Weights of a small GPT-style language model, trained from scratch on English Wikipedia: capped logits.
Each number is 500 + 40 x the weight over its row's rms, rounded and kept within 0 to 999. Layers, rows and columns count from 0. Numbers have three digits each. The size before them is the row's rms in percent of the matrix's.

# down: layer 2 MLP down (transposed), 512x128, rms 0.147, rows 35-87, columns 0-127
# up: layer 2 MLP up, 512x128, rms 0.155, rows 36-87, columns 0-127
down35 115:578530499494482514529465504573506499558451508546530570453513510477493430453509523503460538496591505475485543398502535441488474434547421496545460474488475467422479417505566515477430471445443477502539505522454544526528530548504555528465518523546468534449483571529537475503534481528431538465533497420504484508467482444577476480484474536439554517469526504465503572453482490479467464525471
up36 094:531503546447488496493533456490563516559493515527544573477481488509484445499547525397577464448467511539532489516444538533567505436460528509509519544509530445512513482476572442527433472461485563449538559499460479547468501454528477556449477471491483536463495456460499470485537531462539551477512425556480450455542490556498500361527493429496491548501558533524488513492507461468528411486486
down36 098:429480504511523529506531499423564546504437437472507526481455503485480503538543523496543527487523468454440498456492519522552459459517530498507502554526512523476516523479499447579522481464519533423524563455477479557549454494503456422412438455453464503506421508510519511489427485419482455494541436574524480455584484507514476424507488391546457549534504490566494520453520475502556452496487
up37 105:565533437483435557532536489499526510500464473447530455460468484557496519489473509534425431443503512460492492456538563541509502489480473501540494446420512495510449495416473487511533477528453478516478476466557500473504449502446577544514445506508436515494501576550435517540515466539478537460522443588562557524467460536435554489534604529476503537516526419507493524505489478558514504470409
down37 104:478473560547491523581489516519467573522457530516574488560486462440443563463517517433540582496447411538451548475471508504474477523479516541514474478476494520509524496562538517429546467482442450530536487458488461582540497504525554444522458538486497460559509538465529506539488529531529458471499519524459475494422499484508540607560477423436504515467453504452511548549542512462506428475470
up38 104:516494528426486409462512519509535455555475495563519531490536443440469507518425512449432555525565607523569490450566545492467500487566576495558570491483481513588493516483493535444504511510546486447463480507544485475484473415469455545551494511506507497542551536571493470468470460508461557477441511547534517476527513475420508507490476443503535507474417503517457519510493444488483528490559
down38 101:332399484458515465451517481524433597529542508403508533536503523523527497502560488501504498532543472441514500460467493567446477530437529469475510511492437524448457520540477468468488495506488505465513550518546533435479499484549518473566536493523479470494482458483492479545447426467469567466497552500512536534556448495462531439448481467521538472533506487539532422450538489493461537503514
up39 105:528478500513522465508490443490519503468469528475545548513539451543457478496468460548443524490553480474585485450549575517551595483527469524481500456510515530502517464548584531547439530514502477599451494505536492463534501424434449527494505495554406535476503484480452405538483492473468560485429475485563576519503481549469538519539460451457497532455474541464480510554538449499470501427465
down39 099:387487430490615488470494458482548508447481457453531512468515470520580470502577474503484422476465535466441550470480530487463507457448561574489491483490556532566467472489464493419508549469480521520538542515496480497502538561458478477462482422436521494540465450541485543493459472439520424478507514498480489474532495516487485508443498460482599473481537443520501485525498553512521398509494
up40 102:550541472470446479525503469507482497552463467549483486585469497480390529561437429507515476499468525559444435543515492539462523476535498561474485491566449522463502415534550458500531518400473524458582437535536552488578528483528484527468526541531502480504520516528542542489487523530524507557540491568504494483515486537511553426587473473482484510521535490566466483526430507506447416492493
down40 104:552487511539461474466511458519438510540445452515517539488484537501502482482435501568497497527442506515482534512492481557462511498484552463468506584534452525526564458539464443573513474500507482492457510468426513428483510473433451480459431458447508576488530430565435492516440496465446574465516528476430506470497513525506515483559546508510554557491536461534412525519438588547473516438444
up41 086:566496454453491506402456517549489564560472519488440484518557451431429555570431504504474453554458516566501517447480461512565512541478501498481495522585502568564528486442519499534534499472498525394506470530467465522454470522470452516492551511506563491494525558524522525474465549482519504400470509530507529559529459572438520566469518450512502496503484530447507509442546524534465492480464
down41 091:345499532423460476482439496504477484502394492463514512450450514523499496481478475525469471563459516526477507439508407443510494527513503498500501489541510549474497542464502507508561516505450542527491547503502470554492486584465483513467572515515457508524521527520471523513531528452510473468487511553534607510581399535495515530449567448606520519562468516526495513562506463523524485501489
up42 106:560532513492513515529438413570557497576489432544487464529467540507517572522446522515533465447461522518468526494546554490438523493459466520561501505453512429565481466458526469417511516486513494544521476489425533473510452469505462577430483485537457553489459449520471548516507482478514539545524580499562440580499475550549534499485455508508537552588486484470493557545573511521524503524523
down42 106:558493483539547452516532484522471470561489489546437442486520506511504599539527549497512511508529499504598516577396495475437526524579545470504540461553443469514528549454562471472449542508541508466464514473482567504498474461480451446458479555567535463514487497530472509487468496469434518484504481554469502527437511490544510454497507454460529503463569525413482533527534535574541432574464
up43 087:545507487484506516521461515541530469534504503486584507489569477499518511426458499471555486549480539510526399476465547490482513427443546499453491513586503567433517491440506489450485536461525454457483485502507477514462517469448481495500494407554517500516517549478571472397588462537477503465504511525517467571523459459526518429532482516443520403432437511451510507470476553500576502542530
down43 089:387533546487557434535524432412517525523491509498572454491480509523575488443481528506534461506478502468488511532498477478413480485507495517512418479477499509525515519517517518566497481454454480541545529529492466501509491500419381517443505551499491470513411487477452556462493531504455526487414489544583531504589423543472508493547478484470442476507497496519520446474527488555469518584512
up44 106:530537538439521541491430424544525590546510508508528408499521531492447523509460467571534525498485485577528514493510520474548489502528468564522472473520459432428522503518466452511506455533536529485538562499582531550541459475489506560491459446563500531498540525524505535535484509536570504539512552507470452584548501510478528538479556569494490547541440437466486442421550460444515545470466
down44 103:446493488524474458507443480511570467503519503445541501523499590573522444445515518540462519549445482501481466569485474545490548519454493447526516521523463515530506554514503413470536505559477505508509541476567526423565503512524481490451514553550513575564544471509542496582515516527572495516522540471498475480476511480481587579542540497538561500443492438479516408525510505410439494447467
up45 099:535572479474555565523573523494515493494418582498535448450424525518529508504443456498478470473526489512539568532516463579480507537529469454481544465496585485464514479470529512533470490490543535474483471541540501529532413480527495472525507447534487488499441494545515475457528555534547500493475567550475424523513473406537447528572502557481549435465519528558444503503556501568544427498535
down45 099:432509522540579508483475492462553567514562555561467524418494448526521529420527522486519524490498482493409494459486488493469422521442460573528518522500533538470499464480497416503529512499486499586494512477513490455455490465516540387506461552466486448570464500497611459443443539492501424465449466497493469511507490501474491570523448541520466515418494493469506462467462469531482495470540
up46 113:543498434446460479549484462514517502467557542468478591486496409417494514450524415474450532484540389547438527519486562487473486514470488529537474500497473482461524442549546455533497502487445479482516490504470505456464493474522510503508532568489475589488584498446489462554466550541427498488484541462483447540562475543455545452457564516514440539462460507494502467459489485458498462416494
down46 116:496471524469507542494493525515469531561493487510528538446465498584509486468522522520567511526462446459488478552536512456467523484517567480522529571408530487482562500505544483488512464452513433471502520496539478444525602471425524542504443502483496438490508543482428458500441476582470443499497419511420467453430472510489517436515516514505494428477582505480486535458481432514497377487490
up47 105:535513489472536527546507502543572505449547537536506541493524491491436469474472476447471463550462468501494561498517496512502563521501557431462522463519516464472508516496529543485484538466546496449418433456513506447499455485473546554502519523488504512439568504455495457508489458493484642617469532508507495499570559562571482509540474555436484503453508551594494490494550443531548458487553
down47 102:328533468491509517533466464480468512455513504551458481475449548518458581467549552510478506542505505488459570490538532487416525555497508481568453517510465497495456464492462523501471499525493543458508505462536448477500508532519572489496447501506523451485500489492549483438477453517546464527516459592461473544499566499522448498500593535456542466468560432529495502522566516512483400451534
up48 100:555527497457543508455496554524472516461522477489419481476538549524485420498501490461428531527514524443480482514541510470488475509521489543488540449526505504524477503477450487495584512478478504508573448509580563485496468510430423539468409497460575534463509447512473438494498521553485561479471527491553434486484455459446462465544518488503491517531458557606418455576467450514429542532460
down48 103:461508513478527521491552476507485517517490514503413530467531478523452429508571526492515454487524548562436504556510516530496507512498485523449521537579511548493459551549409467491440480556485474505411544546557466439499516523492527510459518447531504504543464501550471456542531412541552526508556485456501544520487468501476490554493550464498361479480481486534449386529555536525526442487463
up49 091:537437485481473473491438508581532482483555455478521500519534522505503568520491495459551529532528568468518452560513503534485457495499478551506572524442530534469536500464580425491459528456523507474554472523498530512465523411500512436463462462501436481446480473602533534449572517509536513546517530496519535531559459555444547457431534542449452493551464511478518490415461535508432459434519
down49 090:401555556518551552399474467457466528504534529527490448500492469569450494510574534554484434529494541494479461532480451515568536404532462453510452536441597515492496551486444498546500505536445499446492461522519446497519499573452459492446450544515497448486438519511498540508521456533524480539464565592485491514509475524450541459477543452455496514475525518543483476498509506523561440505514
up50 106:528447514555464510510486538506525517485409451500522552504580468514524417514477509515502487485505530567462541487500563554535448542466444488440478486501569504492503601481479416483560440481469461504495501469419490496573517504509544546509472501439497476452490484568503470477538499528560508501408460510565450534541499531499578459508552517484434520498495403569474521520533448498539557455521
down50 103:500529495486476518445463541415499490482454484499517466480509510462509491495488563583544630553461419581511557558475470453522508527484473443502498510530555501460442520444495538443435491458516472464434448543477554541497482504501479485635459540525491535490529441476513561448515518488450459456523496487519471509462430499544490432513513445478559470464532469506490534454552512517520436486507
up51 106:527472497524418513471458447517493536556503557464464483440510485545466459441498484518422490478502477491519459541495434456366477504512498513497538479444518486537503530473529475586451468527494452512425467524560512480520437498487495526517528437514543599497567521514525460487533538479508539521466446437453410598489487525487562471459451483494510527540489492480482487527512494425573493419491
down51 109:531443487500455539540475481554546455487505485495508541438499522503560486434501503511522478473578505476496454438468569466460512483549553477571564532484473478456428435556511517465578488508473413520489466484503472436498537420473549569576486499497447511515533528505528489581481536531487546532495530547536488490432442527485428453523514440453510534495464534529488537511487444504499383481447
up52 101:521520593456530473430495479506555578529479406431500507476524508520466507477434551460442574479482458518524512571483555491567525511463548451510547449448506476493551493483551504485462517512497449457490544467543514457532476415463504475556460524535486551525494462549499529451472540583486507494432454608551573513530488519469518470510471468476462509552489466533470543559548463546468469500489
down52 098:477503511519550536441542473609503525489488503500505482493494513558552426544489503545531497437490452489516434456508451576502462509431578482549461466505439472502514468507501422504507463515469547559440518499501547510527451484538555491448496459539423437533476465466505550523376442494436513535554501544456479535507461525520525429479564542536466522535504529534466472510558558561477467520494
up53 094:557440453523559486445478438542474516491392505472450518514453479573438489486524527488480450444542555473524514469441514503536426482462509483526470471487509529428525492499575497449524476478570503432467446463494478492521437425414517557492515429496501469469540450487444497517488521487464614521482506520535457503540481565456490532531409505519531531491520475476432514467504549505482528430492
down53 099:417472468453531442429523491492454449485482559488437471502466464544448520456526563535485471493488497554429532489498480536465475488490487521569517477531450473525524476435558510441514533494533472451501484614503414551525487497516482498494567533422497593457570463523533512523428478445522419495545470540473517500523519532470574542507523494535521424505473473516532477490494506565485489431434
up54 100:520495522506574569478436494486501492428488550413517533539454557499488507552500464551494424460492474508476406491566464477551480492545458503382458503528471447516493477513511571446478508451474511536466455487556475497490499482550551547531494506477526452516532558534583544556449526501500558435454507572546471481561530482516446472551548491540525519529540488528495552443509561556494462508513
down54 098:466469498582528450545486492540504524569469555555519542410484511440471480520543536486525468525489491525492491508449502523442521452518438447466514566480503477516484552448566483524568508534454584489453469472466428582540515476480565456501500485516529517509562514553485499455506490510464516512555479429466542507441454546525543557466488469486473506496548525519506450444522391456548515601455
up55 092:548467541428467526491520548570497573606470524530522553462530541465471511514517473508491519514508443494465439501478518490556510482500559491430514464457534503514528484526496568485540451524496507509452507454534523430386495470538435493529537562511532530528539464539472535515522488562464542482475463427471523511457422501498491476522402480478412473443506461506427475545540481452552426488541
down55 094:420499526482461499459489547502539580504518494497502453472560475496472476519496537474527491533453482504505549447441433467484512572476568465475565542505456448488579431474484459575557492498487478469503529513524494552438488470437445559521491525472453476517452389522469453530505529440543499565487475554485509495516468501409522437517449454554471495421502527483490508536581579479514512529456
up56 106:533453517507458527531481527523516479556519533482438556472512487499461511529535497479415453485511419511503608492479518496484587538500514508398513460493509454475465441500542506536483493450445523496571441527482540455554514511498541536528537492472425539457597491544519498524555555585477536501434537487582532485515486565535529457523495533491528474477593521533496527465409550506523537501482
down56 106:523511477500524509492496457580497473461509521517488535494478473511488466473504512535527506526489445492489474486567514445458572524482468502420434506495593476530564523592516509512473537490461569476532468521500501456647504469494539530460526491491485484510504461404465412439473547501522481593464522469478481449465515527545428532511482538476487454458539594509557455533536548527472474576505
up57 099:541413474507482496462437526534576494468473493494492573553465484433503443484508459509473480515510515434479511464530445514536546490542449477467484480488549528473477528446544496504503497498462508527447585521455427483587537502537513538468488550513490511481483442552434462413424554458419554510459537506551577545508518475522513470461500485544563541444528492553451505488474523533523493402563
down57 101:456461507533444473480514476466488536466504539497478522525517541490448528473467486534492479481552482449513499503515548505580509534613462532493531474537500469487520535475531521497512493461509440531534513582484462485551640575478425513473505517562461471509443412444432503469412488454519523493535517436469460450484533592514546518522508523545485486524526456566434505460488508427540499459547
up58 107:503481409467469517530505473523459485478487538421466455548529500473530488423522536558477508485572506554518419503511507553503523513503450556549536443600433568499503463507522484533549502466516465450447473488534583523501467513563409569586497500484447513470512448478481445466468445521411494499494485506558533485499514525537435448524577537427517512525463470502494493552491474533526536476512
down58 098:450547497486534492476410489537507538430410438445553511553484505355426561557529518462467520479392536462493564541545460479474547503441537489479418545446477479484518513487465463505495523491471514535522485480470521461519426547491457441454509512549461452572435507492496495466525587497525479520464459513489472519504513474550522501502487455461492476501504502540554492514560519492490443492501
up59 098:560507470461490493531475541540470525431544503489519490494520567549500526458497527577496552443478530446523502500499558547518447449529519571431462490446547551490483456495506533443453516390441542483493545503520423498492437510487497554473521431526504534428514556517503442467525508533499536575520540462483376567510568512452497463493517467510480523507517474493497583492487557459523432522475
down59 100:420564489472515447487498498490414510476555509509491451427511474495447517464514495491510565472456525504540504498541466513493481473528483575472490548544569484502492568486502589512518443433469487469449565471429514549501456465555505450485556483513450519504503409566456546502530477498518581489574465509435484532509532515424485520464522434530490492589474513501483524430488457526493495606482
up60 110:532475499443476484453497465578540494535492472505466442474578530556481526553463498459500577450493487584430499517496549558450475504530424436468517462470450546555525485455472551497442439487475529546490549511487496422552445470532508527562473602562504492588513506508543551447544549539498555539522467533454459505527435432486520526515510481474469527481520522484495541485575504531533467507498
down60 106:508596404559529378513505575536476436490469494532529484489500464478471542441526490522474458503524563478483442488514471523518454508501505460464374462518509465489494521503529509570531468544452500533482542474500485440589513510495506515458551451507417500603510474517557423495529479462461490546562483443465494524508436500502555509519531474518507460488500547530491576501500539452480531493467
up61 104:524488546401482478509449445489566493535509542447469431478528433478529437512523552504512588405489539555504547530497511463504531503544532504530559477556513519554500559513450490496539554499463544499444566440456417551522485425563528511539449549496534473554544494513523471536444469566534476446484448539568487489510494435498500514508506489503460485444519552565475506521500489505452580478501
down61 101:498530456473527494488516469487411464473476498605551480511498429557540413456567477531456489535439450499537515508535536485472519499477504508530521471466466497481459455421497460501466557467510478477553512554526576462581490487455461559488547457541456540434468478519449464441478447404500494500504503527508518497467444518520484507609494481445489411451485482516434476569474516453522528488508
up62 094:557527513486477528465518515458463525450482515481461531565456454502485455491500533424493451519447491513530520487545485518472534450504477552474498481430470494552442449460505524508481485498475531558464493525537547432511489485485456457487467506477555510532511469543479464501499540473570608459521419548547545557485417541517543499498583466534481429456454437581526487560523532513557568426584
down62 097:399464471502463488543558485441471508471489510476437543500497490499524469528535588569495427467459464508517542500486549563467527570453481470518515488444461518491444559514528565513453507541524510454531487424524380525440551584443504581501466493510539458510518501471438473525549475468504460503438509512557550519572558479528514471489555515527504479461496463538487450463532516553513562527489
up63 095:545523470395527504552495547538471499506490568466488468513506465441495514518492514495527549527464568575458460500484519549562545480491520499474501506506468489524447512505502497440418468441511430445449581496489437518497475503454528487464495466454505489545523439515504516537606500439562523471433498519505487609493463432517459434425489589501499476583485579514474479515526465474468498481492
down63 098:476441421504513498472513546486507481503424497516473483512463547499496524522533546516454493509478510489465428475571483493481483573520539404566516544552505524409513510493446468508458519582472526538491510519473547441491485581466515488494568516457478504467402456488405481458508502466469488485489425495531574506563521469471443529466491586552493499477518511459442564483532443449430484526448
up64 096:533506495427502513489476476482499574498506490546548544498526478578524459441447528438519504458436557567482425456552489552500448507591493526502465487566568418526490579489524515535548555499616499453500503495479453478517531458462499540451583498501476482544458482530498562445550472435476525549496512471504512485453552500498549495453497496509491562523478521535492507502418461463476424463495
down64 099:392520470512537539478508613434494460482539445507506518483454536514457499485477513457523449494549500533464519481436496547463477550524484526470420449455465536463462502459455478473449533558475507466581457438405490545538506469547476434510528480543545419517465520475549516515522493473446552467582454482517490515512520509501455486536529524469486482490480508536603433493494497470475443454430
up65 107:535477488454504491481509482490556514554431541448484467464533520486485521470562508535484463467521505467450560513524551602449479557524453515540467463466459577575474503549551575435479441487518531498531523560476443458529485426535525492520491616501471493560498475497520477496497566547515524573509512558446442576489504451499477454547535540493444512409526481469487492463551452490509460515469
down65 108:558515457570516528500463466547512498445485518445515552516522462526572489540509448520513492488524497510545400482538518465497531559442489467483508570448580499516466561535542534514533488456435534499461442537512490517578531506427504520477585531462488512558462468513454474476479494470514515560451433536528523525419497565549555461498520524498511469483491458530456514522442447452456514400414
up66 107:524580506504507542526490445465571487494466542449532446496593436466519396526521509478487573481486510600469473484501561496536376554475489480454468474524446502503533433496546487489511474533518469505551480536452508476498511489477511546534464487484463473512463488515416571559473536530557531515466449551506498533560506518479478559498495448435452499485524542551516577500509434553505471439494
down66 105:495480449518455555534456519490539599502569503482576559425427502532446500441467519524528515522538514506503463443527502496518512471531487447494515523553552509518410465433449573490520402456452522512481523486428489493489498557480506527503478461468567536508491542472539531529507469482516501497523564533456551508417481514475491437490482582474537483471469467417471532390542528513520533514459
up67 105:541491499530497568494460540419542496499464388517463527475481494492508501497470547441514536475570539594489514457464507534574475525430514515536464457532522497578488485515622514506523514531576523516421496527521486468496532463469479495412536498511503576515572500538461564594558555520514514557437450449502514502493521467499468505490500455486475528456458433492472499488570491529472504465498
down67 104:434550493501541515621474507536503495461501457503499516528442542511495542535529401490478500479493396466509527537479496546448493482534534446465510465480426536478510504507391542530469457475518562476511492514478451594470522485442457499523527470522621478407518472509443467535485546510519474500564546507480477550476461523435443494514510516541568533479559479519543497493541540498467470464477
up68 099:529560543427485510526499521502440531517439481436457529498496469494495451493503517490426578482552515509557531481547542494591436548521494475536486506500487490533480516488539555485479510554531517501441523475553484475511474431457536576553447499468538519523492536561465504560568579525550618495445441478457453516496450437488517508523518538458443589523505520525477506487549520557454448449473
down68 098:377559485450510501458510466428444518513510500465529427477448541529456581498501490564468480546535547510436519455450432536491480448529500434532440540512465529508450548491515512431522496495464455507434510433461454500526463516485523486470499483470473466522477474510484478475491471439517470515516577464402440441427470591478507505502537487431555510523522505517577464527535539501457511528477
up69 100:528434482498466469449520488536490530395452474523464492481565492527478536457443405491453515562544487507568486484553415508522519415494468437419443561534505453482538518471546543540515478527460518485503566467499500524512501440465552543490486441510457497576515541464468532496548538554486501525472510524553482450539465418461453459527456523510507468486462529489440521449470421502532524439531
down69 101:304566515497519459444495510423544470529501470482486503567508484483556399478449470434430475519527538514497529473511542461500513497477469497531497503483464481506452413475520440486464547536490491559556542580466538556470478480493455556476507541524537571464484472545525552513486526512446477501507466506548489518524495520514470460530513435517546524497459511438544492551528523471511469459524
up70 097:511515494365457551479467437464476514427582529546538550465499456531542502501538488522498464464439578528483536487491603488505543489516440460420517564539518547509481444538520517539496563532495520511522482525472507507453456445502461521493486508546428543510476498515440436502516507557480499482530426511560396462528485494425517480513475518478527465535431494471489502504462467562476444470539
down70 097:391507525515519495456432528535481482486547432468441556436481510524511453504524509509537444571501477444510531567492492489448501487577569476527510514529515463533538576493433500486485454516507456504516584464471511489502599535479480474385448513526456468505475521485474534520467490566458415467449527511437441479526510547481505549471481497576490407456450520530496485505474464518518541513526
up71 101:501535442417566418510492567482462536443494560526515566482471478517520521487451479562400464518463565501530450498563467495518492512550560459477509567541449508460448463527551492520499425472574482512520514518536541455457473385568502456537502464532478596477577493481475441544496507499458516436511495488490443466476525489523499426505505446496521517488500533520449537507535471472501479471528
down71 098:368477527493514538442453500520474487536601553470524493437548508490479525492500495496501464481488513500524473463444499489463483522461483488420454490538419546571548505462452552463515443459482487445514537434514495506511565478552515472518494517540507475458471538537494560561481543507482534515515363514464503473460458447454549570551511422525500442499521481490507491496492458499444487592524
up72 106:585500526432472513449477508506497418484484494454436481539531501429555564426532468513497496506501482493489453496508524503414461466498531506506556623464516481550510563509460549505495554468479520495561549539527483470453410516538483496452486516503513493575480518511454507480454512487502543527505544584466471536449565468544503455532533442541492514451579412524464480537564478445536540478490
down72 108:530462384522431449475462450528512517466512525558431512440464432584494585448515536570486446434547553543557548523401497441460530455527474431515512492502551484534535494511536480500459534564512489505466422499475499494513484544524577423540541470480511525568520476523491529513514447491473448495571456486448533467539489515553499506494505477490523501459532525525466463453509541511521478504461
up73 091:544506506463487444545522526568532478521501509460546564497506524533487479553454483494535524542484492444538473451624532492547465550468473491507500476454447606499519506581531507523443436479482526446450506460460527571474544441549555526539524405441532504509479513443545537545498486444493576514423558525497536480510578485509508520469487454440547502500560506454454512509472495498533474441501
down73 093:389510529467501481549464476471465445467399558541503488451523547488415538486470509496530529515430525511472476514471459438534565527513474497520478523545564569522482477404548528464523513514457490466494477558502574512489437561536532483523495490523528497448440541554501454461506465459534470589523457533437445556545504480524432495495462465454491545435494552536513471526554475492498442525489
up74 113:537441430453490537502381465576459477475556493488456486555477494537494505434447507452460537426443481464497477462509538497489529461506543560550512554527500481432472553520581508575510556409541473521509524541511532477532468477480490541481529503592436614536545529495463484517537495494421518492535564482473464554493544486508508470467465496536515536470525482526518520470511447508452497548478
down74 113:478516481506536499499446503497434439483541485489497475450523495550445537518447549446524560481476523486472544508515520465429516538484486434598502501489453551398382466486493573460483493442551513484550585625448439483493405491546482465450542526482493510510464517469500450515489452518474537502490440491568500549461498537524477551474509480494454560502487487529492520458530482463477476549502
up75 103:550587466465516500543528514526458570503493538547509443523443443503480401498577532512507478457536516481491481508570573506515489549516442450534498534525491441499436520458545531551513555577464497536428509476544530497460532507542430533516562553513516572474455520490512504486409531477562515485475499592513527491493505458487478488488509503532536471513563466554404553481457516509471474522579
down75 102:431482492497525469574508539496543528584485516558532472494519516479490489437575513498484466467527488493433484557522487475527421495484464484535536511555547438426470454449468569466519486488474505465495531537454568501470509474461522372422546521464488474522512487444488484343519468493476512469487492498484436494422501411551480474533496509444486519529466492494513576521517520533497493506460
up76 106:554501516474466447539475511492575521450505530502477513514535539535507489514489504548518513517504459488482489423468466489430514445491478516463553445468584470438410470508503522571427535505470448476478530495580408530511547460511483516511500524503500584489464544486517452470424574518435511457493509487518450535534532447487575419436527485490511456569442516529507539502550486570503511418556
down76 104:443454481608486545444477483485483490472428509495510475530482482496508518483455515550536509478492516433516477507485493561487475539516450494575463561557417501483532492530510494457502513522498512504483564521447487479489520591491461465527480473423544501481449475467475530447483563474454537465569552436482449514514492533427478450442594452573400479521412475484509508488518530535559458474439
up77 109:533451505458547514540467481510505505538526565428482529536587466516499522581490441491532501513454454513487481486475483509436528405513469584473538569516474508491457535508523486474518535405463544431467600516560481472455533513572444540418538524454490488495576419541510518451492480500539502472473496555496581517447518542531573467493512529490472487507535475521493448528470450429489519509503
down77 105:420535504538490469483523453543507487473519491539539509513568445436561452433479538445503411566447535507486533442475478505420473560511479457493454504535513490589524521469578563482515472525534519513474486589552539498509488480497510492470524470432479490432513458517480503504501551428481504552519455475497460435494527554514480545536513453500446529536508444461566565553511544487443591522535
up78 097:564539433501446495547449414466515505503464480521498409497479497451568526399375506546505536497457464435498506456504550485501463451478483493462514490493524430526472492487548552566513472467492439498473518417524471509486482447565518504513526458556540525519508497456550519547553491499544575473500488454462481442493532487509530546563463559464493476550467536493459509488528533524560452493412
down78 102:502478445530482469515547427484467492452430490543514501472534508540514509465551516500545439508525499481484391507481536513516524525531445488620437494505473569533505486491510439461603444520490489557492511518444535494532511457494472473550497505487547446609486509434501402558490475437518561524591540508460509457507508484546470496517447523480506506511497487429576524507495513557477506445457
up79 089:514460503512481439459519533484469477547471546554411521574460471494524403498493427520484606536522539505553490499527562566552528491458431503543554557453594521487482516517579542531539537488501477506527498555576518508462504432470489468512528463504464561517555531505565482429548523517525523509493415517492526475529493550560476548515469482505515471496406510457494539555514492516497458489467
down79 088:302506475459519531450492493453464515482526453487481472417544481549456436448556463581472486494490528516517476485442504520499511490468520512496501487488518588569511465470434463489467463540559509513539539447510506469441460468509521527478469535528472553498472457520551510513423546484482559471516521481491492485533493584501501530533483408524570491524543508453507560481491484491506497523580
up80 107:542456459468500493535476473549537482486560486512454532547513531490558492539477508480465476500548539527581526527489459443540577469479473442506486505441535519476422494536576515464500511576511575553584479472522531539455483494575528475496461474468503515454500463489501414456477476470535591532501572531473484544513506567497408465476529547535439491518449482533473474502451568485431571464534
down80 106:434561560485525488518507466499486534481453482463457445474473498521493502459542553496493531547536531467515430560539480519508486438462449520541568484416497442518480490456577547462511506484529538530503466474551489497494530516444447476484548553493475499466441499503489462469490477462595531431467477626408585468531537581460486521452480475501512525500508548490573521508502503585473500566520
up81 098:518511552484486503486538459548542562506515516470495499472574459465499443462514477485524525488536539530526501482472512473556551520467508436512435425434454469506476480509554596457495421544515537493504522501467492470533424492548479527534435589494442581463437437472414486485528560555543519563466505514500477578497416524435490522532482488451472475564520483509476559518545440529526521456497
down81 097:462491447495486478511450500522503436390488483536546511490456553457480506472459480454519506476503528509490541455547507404438528478448576505527504528462503515553461535527504553464526522458515520476488520497411509577506553493408534510456514451493471512463401467513476495488439462471476460534453533573456491530454489544556490552552537531426541462501480546449495442508503515469487536551393
up82 097:523476492447522505490543446559499495447503510505532536483462511493519504507455456481510482551503558568531439489445554543481519517620482473461576487458543505508492476540499568571452522487498486418500514479487481486502430480486427485484408553462430539477448436514534512397536523546535530519538507518468477450492476475509541573432471506448592500449492552505459495506449452489525438458480
down82 098:408507485540467452471427464516506523433539504465465537411485543536482486560480549559517458456472498509442499537515466542556465503552435446517465446488430491510504601471487491509542479466465451482541584501453492439576501576577529447517520490437439508551464535492505491491465514522433507467499450525550490495516500501514517478527463485473495537534487547544522427479505525530516574575450
up83 102:565421529452538564554517484595489513512461538529509495488493528478503518514557564516485492482522507408461455532551472528553543494535493490518526489400511466552518540554564503479507507406511491477496454563485527460498502505547425529424448504526549458512492460466514453456485594568495525502519472541556532493473511426507505593488503468482465549447493515478496457480429561511555480484546
down83 106:451522493447494502506495462461400516457527475487491456484499503527472544537517509493507505521579515453467451522515570502485524557495463423515544458517513460519539469514448433501579440453518543524480535607505526469507494528508401522447468476480547460484511523461470445524411619535504438575572469511537553523517510493520505532567515474498466508495533462505562509481442458543544548495451
up84 086:534540479476471508471540545487453528559578576515533442528542539513464522512530543564509456525492450467524511541532501546489573452532524544493482475503489502472531516484466540504525526428459414476573535470454558482450437505492526519480438548493578499520556457473544456441436524518548532506464486508546493583455568532455516427546523520523444580528556444521467457549538470501565495486515
down84 089:449514522508462494446499508527583579462514499518526567526478502510563493525476490479562498511474546503546551472486442466477513556535519453534437493565477510467524495509486526578529486453536377556475446452524558531513424468481504475485505485442487527502548433535434553493517551504516531578468514432501520514432511513450519527565559413573477515461539476492556514566546498511553485470516
up85 099:556454442425499461540486478497570494553489529441476495528559520485465551410475476508475509526473435511489589433478443451567470516421439518474525438519532461522455473504496462443460460517474502521590487516451492468455508523526568464535440554479489432521501537544475509477532463494517500512559578483477478471568449492507479544530514582525439553579490467496532549492528496518475517449484
down85 100:510492423599515563536505460474530505495532494503550418489528538515533484482522460467468569507537465470482506538521505511567531516386504503547551518437467438533474454460538587517476465531441477422458428515522532493539532454457414496479493562506512530545562502453477485440514507465583522491496531572487440506446497535516533473503489469456517470511529490564472483545525532467456447555537
up86 111:537435393496441496510517405520518503441474491468543505525520554470469562495465464460485497468477497475532511442577512617514522521527538550494500551504459474539530509486579513509537539432502436452443470529481548478444518490460565505470568470473493506482510440494527539529524520468520572566527514444514483491483449518539545546509458546462457570416505431520467485543549512457468531499538
down86 107:474455483552542499461500399574494485507475527478538503484567557522484410438498463525521476489464540494523477473460431555513503518518505593571497480515521446507512440472530547561536433465489496464507476544488473565418496535513460484498557464466473569453487433503569493455496582467476494550548559527412519464470474513561522486475475524488448552505508463486533467507484542517524527426438
up87 094:563575448527502562581476510476491589489535574459480536414554546489521504500507509540500553472494526479548471463502542559451477507517446495480490465506488435447480552524499528513496491554425490501455562538492497479533462481441414556447496513526490479425472415472491557547485581469518496506421546555579493483466495550524554471573481478460432502514522525526468461503472537489473468493508
down87 096:497494527572542442515552493500494505582543475560511564472486478539485500574537498586558480441528522497440521537437453451528462480459522492576504470547506532466526553460493484496535509533436559520505501498458504537506567511486490466501523513478513457524519450443524449395529541572561487409461518475492509498497532568541464500520440484455496542513568544461556481510504474556543516597450